Weights of a small transformer language model: rotary positions.
Each number is 128 + 32 x the weight over its row's rms, rounded and kept within 0 to 255. Layers, rows and columns count from 0. Numbers have three digits each. The size before them is the row's rms in percent of the matrix's.

# layer 12 MLP gate, 1280x384, rms 0.0475, rows 63-85, columns 96-191
104:207155054162151117120178162129119134158164103154195146126141084043144137135171226174086135114133187166131092113109177127113068134166165144140156158140081161087137130136161129142104111150121190078119137156109147119114146115130212197067100114134191123133116179107161116087168123100145128143
094:106099136171165093120069102115123167128116144084122158104111124149099160101153195136089182149151106114162148148173114131138151126105153121148143164151135173168169144060036163093122167126067111125093154136111071190124113126106022033108131148157158105115099146120077080108118168105136053155
102:112166125171125118121070157139163118120126125159113095097131154169111082152066076127114160171141153154201094173130139118155145180044152094140159058129148148169095163152036132165156145130116140140062127095140145116145123098098092145112111089104137101172086114131148194160143194141121078128
108:175192068120125102115121141107134153103106106151071111142159069126085157100110154141090092138161115128157112102156079140091184066110198122136138055137119100103134161151121079146083112151060137144113104170088139148068132126099180136104134118144194119104165162110147129065138141140178152125
103:137079095126125133136108146113080115168088107129129154118122101083074148154087123155148166139064164070120196187152150163132091124105175151103154187089132147093095133165127139135124164094134099116171161103102093126066173125124114135116130141105106112115082155146140129151123174137101159158
102:117074156148173147135144167136218099139100148145121149171074123166153143067136125132135183131144115163092153128121058102136122156198139154115103122143168153112116141089171140071106134183128104132139176115137094121107102096119115111142071182095115126153093135110076139151074140150106105119
099:127093132166145160158123128103130104158153082174150148108155097099141064121110176179161127153101101173154103077092069126117127146144127205153134106128136131084115137103143151131115101130105079167129129079086160158114111120133150080143118131139125069133116053138170096155111143110081149113
102:158102108060106146142111113135088149114161130130162159114096102208178141167145120128189157128078108121129124101135123090047132085165024156117109086169155165153142153142165142094120116063133103037167093142123120123081098158090104139102168135063071088157226128125137182162095133102086216117
098:097093109106119103150181137143163153186138201103101176145115167092173124081134116106113167110096176147165126150151149129120125130091138188119086119173146099091154112116146098161136113085168126141116094120089122129133079181141133112052148105184128138169136134129170158130132078135199141149
102:119144184125109120097124110194150132143151088178019116164074094126128081110103126125106101094134142098202128101116143075180131182128154059162132058150178165143117182118170128036132117099082106118113121089072109115118116077094149117110147113163110220111123077183114098164164156036176155156
104:144138123111134160141125148168167193093073131172110096181132112119134151128161100078102088150144183121090166195122116196181112136138083119184138173140163160161108086094091084065180132150134165119141173145117132120118101156150065128145083093143140163106082095109133127108137175198193139158
102:117131118166103122073067160116122116079161128163139096140117063125150076133146131120086153151101138169058146124125131147113123102127141157099087210170084120171140087195122077125149134100127119216138137131087068099111096101157172109179125165124162109156157127119135134112142174160162114115
107:162148117186100121136041116161138121123086163106097158057143112127199092197102105136101159096161121102149074149111121091122139091131136114098094203073170072094120098148166154171125170111155121157135114125112166138142123169096137166125190157171117145074124143162111112182171118102140125148
095:081179140132151156079152099179109130194158144163155145140129144066197131129107108077087139147132073162106171066155199102149120127134093107079114149172151139142093144085097049161124137129093130145124158054190105090134169094212152128135099148118133132094122197165145150102121142130123162105
099:188116143123169145112159185149141115106086100136108164107171200189112132136148103088154123104077107113073186153162122146102123179126113110129100143128125153129059123130131088135123118128131126106188197114183146106079110111090103161107105191076092161129082064177128142120091128095124157147
099:132090102099074074183200093088100155113169134133109179157163124097171111187102103160130097146140081134097094104151118091096134155082147165098136082118138142133136130158133105041104131074141124059095087144075111120127065174139140110103082096095097142151160107116067147142122106148146180135
100:127108106175137120085101149138130129088150112151098090107215130064126151133079141151148137123125101163125110096071222056137136157081173141071140141051203131136125185128112124123104117086188068115048154110145069192175139124116132080122154161059111154135163111127044117115143134161163100128
094:185116136128122094106138097197108126114085069125109138118158143091105147140198109169148125198140101149111117099107118209116135153123134085050132134118168113128099120133047141091094199219153118137089090156150150142089135122141131092094136113132145137138089084148138197140131119176140159078
101:112112146154079154115131091159126180148117126132144169109090136165137122135150164136134123144123154140144174149164153162178140111136057082151153117105164160124126116141123143156043121099131013133179136186212083151117114128169136142110100190113132107145153083142128113133101150128127161146
093:143130129135172074108142135118186075098114152105145066096102135134135139121145151132153111087119125124150113150068142114100135078060095126178111083122126190062148127100100158130125090111116151111147132123109140108113088082095151127102084118147130200097138147106077183142158191169127208164
096:127110189186085122141111113117107129149126097160180159108118112063114117103184102116136156114108105146212169119157136138084116121164165126120124204185154067195082139140178163157137169166163173106161156108126116131100095133143140121139090160166139189143133196152133150145138101156136063126
099:149140141107120128125128067154133119113152142153118190170123139130155126172149140168095072133106149071110083154119121131099149152085175096114143169162121102145113074178129144084135153136096111143093124165123099231178159117162161076081155122140065157156147176106064197115156145145143100107
099:187193089137156085150170148166173146128118076092182160096148123140152066117112142136134174106148101175128185075143119144104107096124150120115110136159113144196108105128124181128139116110132124096120049159040087156057103095132150101118070163098097114140131089123120079130131108146165121177
# layer 12 MLP up, 1280x384, rms 0.0475, rows 63-85, columns 96-191
100:122134075129116140157149110083125111114145086111173110080159156100138102124135131138155078125154090131122102122031130086070165133128113146120090135083131164099134171152128138150137108100115111111131116166189119100118119120124124136101159158115157149134103123120119156110111111176126211078
096:119083064154152145129085150178102158052068165198157085175124102120105113132154102177126130113167097099135101188134081095113136126116105109143161119046090172139150091102118078148169130139193095115068121133149148169145120166150153076117148148097101159094114143137050117153122138140183102107
098:101074162147130046115099074124087111126166086161048158061117133103076088119151138126127103023124123104092132142112108168170094143064135092143105157159131153117101086155107079092181129137163136157160089117163156085085095205182122187178102061140188169201133109083102127159113102128080122136
104:083087179109145181116086138163133040095179132106102071056119180151159104159132139116117137130137116075096096160089070117089147089089041111129135112181067159118118088082143126142138181153163136118170165077131123133122106130110131120123127168106134123147113117112134110190067071137105125135
103:139102159097116153191074137107056189114224131114130114158176112089127143161101153124140133138177159129103146194126213143130116097087130107171085121131126158083146091148107174065071165174130169174146111124165118108141117183196143082077117105101165126157153111066144144132143123127069137160
104:091176090212129144135081155131131127140137157041134154121113089034123152149123116153079090107050099118098111144144133174153138132121156147097177141161123134074065128207146087120156135072179094138206155097159131128102130135152080191107160088110133167091172088108093115160148113083164143129
105:161147155090129093099147076160123123147136121163146195092125132140178162114106113101104120157132119136149107068131145137100121161162128111182143082141117151173117087125134110132086155153167099166148141106166144100156079105151118115148151110159116104143163120098124131189121104168169141120
101:157187155134135098136148143100169112158126129122136095127138160168085139097091141147143121120150141118133131101080133139153081118097170152141120176116070070084128116182152100094034129126138064177082092126188109109150092127109140111144158122140167129186079052119102098095119070154137140095
103:132114107111099125136101151189092150136109164157080121082153119173176153151066114139162157111107075112130108096112130111059180154127138137213194146117183112149127092158103117116150185097104087132140107114080144103106065151168137163148145110131097121088169105106133122107156138099157095156
099:161124127139156132148113189099130140146170168126111156112088148153128158076186108105144132146157124135091153107150110115123148100107077142136149123138160075104143113122111103098190112100164129076089107105203154125084117087136128135139142118131136167134178163136094147074163093132119141093
106:137142100087132148110114079129135141196153118169136081122096152130150175062152114092112143140137110149114113189194138138156150074122134093132103142081133132168151169162095174107169139135106141079153150147134104122214133186115136144127104135144128137168136149112130169122160167115149130082
099:130096102135168150173094157113115135134191125080154095128192086064091095141133146123093159129120156093127149108143122192113149156093101133165107092141133174160120105132159177115127113095146133207118091156114138129145109150128113113162139159143190168162087116107121151138101132101136115086
100:124079104171107112186144111122146130118145088111119142204097157084178173036136083157138135141120133190135142137159125102132076128135136177195158122139065156181150091113113092150157103110217142141116111018153130156139131117142151149063090166088183126163141154112135187083080108162136132151
099:137190139094191124077128120190137124143158162134005142159142153140168135138120131128107125078123140182138144108090218085135122157067109151114136144147109163114146085142111158157159135119083141122111126019113116065105167161104140118147179125132121139124063158125125158078180167160145161100
099:130090204132090148136143146096118115166173096151130135140037145116180132108162131199115163209155085154121088124123079133121145073129131181193109097085098114123187193145120146109163155165153177091091135129094145124155165114083168164117113109124179117109130143184117182093126121124131150150
099:096194122122168079110137144082109097166097117151122128144147182075169092154136139116104120162159121094122143113159117102113076086096126101134146149141109168138183154103108136139125137177146119150149214126121127105192152164117142114171105054226124125153146136126110092125165145133127088078
098:127137124129106074101162084116104164149130158120143044123133142082148092105124149122118154112147150134074174121080183127160138191091164076071112131123089176086155079122140162147139135181150172152105164087159141174168129089093139135147185103090111111090167099160128175130080127098100130130
100:068119152107098171137154098117161189125130152126156128139100132077127092181119078112115151180026094033151111185173160195159105114130177158118140153121102129072130189137103155132107117154165086099103103146134106102126121175117126095166128132065117193104114139138163144181163105092118133153
100:105111142179162166120111136136114142116094068133180152203077104128160085156147166165141160197100179172136114153125161079103096073123120143170117121156138131130111168160154155130132196133072094126163127148089115126131112139100162134157134092163109105098099129156169111081125165100123156104
098:123178120107143118173099085192127144074169117165108183099115119106180142124089127105169123122113116153163148057109100109063118102140103071125146110171104100070117105123109124116088052180166121082165101027085173152099075107099077106082146191116106119108128120175095118099149161107137166083
093:141085132098113175081176092126090112081111180143103079138156099104132108126059190110143120127143152135167126045139105141191134132116139144101152088091175123132147129136107087101102161118159101127092080113131143124107128129128128092134128209111100093074071146134132100184179149133102129109
100:108087064130143157102080150178169121110130087152113140081121106169101082160134130127133116122153123121054109148124128144091105116083144165082124175160077143091128090112072138157114122171086095092122085182118155129148137150168150109078127167147145069085146130135188157089034116134127141129
098:104184110165087117200101156151186120098174108162125165139124181176108178113146148104101119108143189181156074068135129148083135118127129178171176100114140103122153173200189173093153097119181115116197124091116123128146191147137112163115109132083106155088084126122079103106131079100109158103
# layer 12 MLP down (transposed), 1280x384, rms 0.0476, rows 63-84, columns 96-191
104:121106100083187173153058157096150094101065153148219063133131179135103100137127118154103165079111108167140195087098136080160162148127136162138088111124064126144129127153125189180132137109161121147184149087106165145123155165080183132167162162071149184124115173105120101154138109125154121132
096:161146147090132105160164117093124143134091072073049074074116173159184089136069101112116095152169109097154161109089098165144075129093098139101191096152067127100144137112117160123092124096152151153089139106127092146112118105073152137087129132100078146121093120140152148093176163142125143100
107:115060113149150149137127104120166127171159112131232160180150180095183113161163102106095117154164114165165179116156127186150108128115105188184144065122118169133167175114132116061126070080153104098118124129110113193160085118077148110139073150155124157148083187101143099088133099158129127132
103:139111124089135101095156122135133081110180149091155109102121130142137116113119117107094119138099067162113116179147096087128091113083095116166160145130106165125147074131191097129151077127137138163116116086201084185124136090135096161116113097167158105131137100104146067179099112158106122144
099:099151112120107128157076123095108144188153070092220110099110102175138142141145131156138184131106099173072161158072105135134145144197081089104086183141126176115142164128129131071114158107135192117092139135106133150129139156101133124113120154139108123165110109109125145114135139079073111133
101:119172148141109158146078122166111109137182122177088167159138111117119105177119152162130107100077200182112141184131131121155130141135113072135125119120093140114092114155167228108131127125189145124114132104159145151105153157142129140169160130150121163124158136132135202000125137111161144110
102:113128153130177133166035159128148133065123112136128138111110132115082170142151108067074084199145086124090154127134185152103112168100130091099163178133123090091163202122185100104131146203099126094164143089137110109150132159116170109153127108120125147105131113088134174157093144099067077140
098:149191143176129102135149100149142136186154118133121183148109046171188126105103138097131126118117148107158100145100129133104070121055097105196097141102110085138110124124139139047072104138076138106145142151136122188129170092099113198135142169122131165142106137108141139113148110190114137169
102:065183122126164092122174100115120089214091111179069155056180098143144132204112079130073146087145103143140166136104139163159098112119132149168121125144149115135136114171146143114153154145191170151127150115107151057149106165111117166140066113131099076089149155102130085131162104134108125079
103:174102221159126102065137133189048080110137114163108134153188102065156124108124055110178073124177180092091075121162143141131066167119102154148161120115116094138184149116109176129147116126221130073103076104106181096108068205130111127122077150102108131102118096120164109166129146154155143160
099:126151129118130116089120132172058050126119089139107114119106116159158214161138109068052156172111146128169167153164233119081153179129164142160116093057115111108138124136150109142118127159158113137211126133097134173166135121139131111095120094136142075095108134093140070149106141160147156150
098:119141172103180135103134128071071131131139077091163113157067143158112097126085125131115193123112096099142119112124121141130104123144098166112145139176160157132099124198095162159124113108094121156063112122129180137127126125129103082137201118102156145080074135095164070062116129138104101184
097:168146125162150187103149117080152097066163099079141091167161134118145103162115138118140120146082125182210178155135148061114176095123120134115156162101162105166075133113109172081124133133100146119111119120162151158097192106126113079167130124108108118142144130083155136117183063115145123089
103:110141126094078130116101096122127177136176069112058125086114065139145151160154181083131141147157167190174113112137130143083178134141170121135122140130149174153158108124121095138087177129141117125145177140143138106086091146161156114145112135081131134112083137128124153141120100167131119109
101:121117172117131173153146111062138121131178158114193148100069146093173148069124120152121150097117124165116109072091145117146174110121159085132112137109117106093131132098118135111139124124110136149081203121119164150119116114155087119110107118176163121127143168121140174199131085176116116144
099:108184171182092103112075129167143123125205131104128147083128192118137106146093206118127159146085133119154045124123170138161181112102100136138139065127157122166110171115138075138146132138082101190129146120151091101158092170083130170094134105135101111106078115164073178102127170162107131086
103:104119144132148133141104135093127095109089126154120062085138120131114117090123130153173145099131091091127082095130125152092156112141141128111158134155133063162109144150125159121211134045090157144128070142124104146151095109126051057150095163171129128162155157074120104179126056046072134102
098:110110174122114095111090112112152054118161170149135143106139107139146160045110088161185120151129148148118148159119094058123121182136168076157128147133127157088150133136097145101101170073083074144128149098121121104138175060118110119188109119122142104110077148144105107168134139160110164099
094:184136136121180132128138130167128149173142105156004153110182112175113116165114134115177185117045082140106153105125089139097159109116169157108170106141058152151074116164145107150096125124142125111222095170161097141113139121111121059126123151096131222171133155163082048129174090170130190094
095:174144197116134111120183082160148109167203124118072102096120189133144122097107162186171150172144038121140138161187097114171103125140130096057115083166062123113142114138125111111174144149079143130133119147126108132150150119164089130113128073136132131138079136164105066132038123126122150119
092:102190101131099135166145158115077102138140163154237103154127087164148118153133109130148148130187148151140189147111083074163095170179151154123126159121143163163166159134177146224125126177128163170096102102155114119113096100142075204115136132110127198059155141141143119144110145055105149160
096:156148156111134118128127135117095202085113094054057089115137155131065123178075125104116082113130143141127150077162149120112137138088142136099153115114181172094124143137069161161085149082155153132114150111151134126141088144170108148119127121120081150140145076073113162107113211162184147203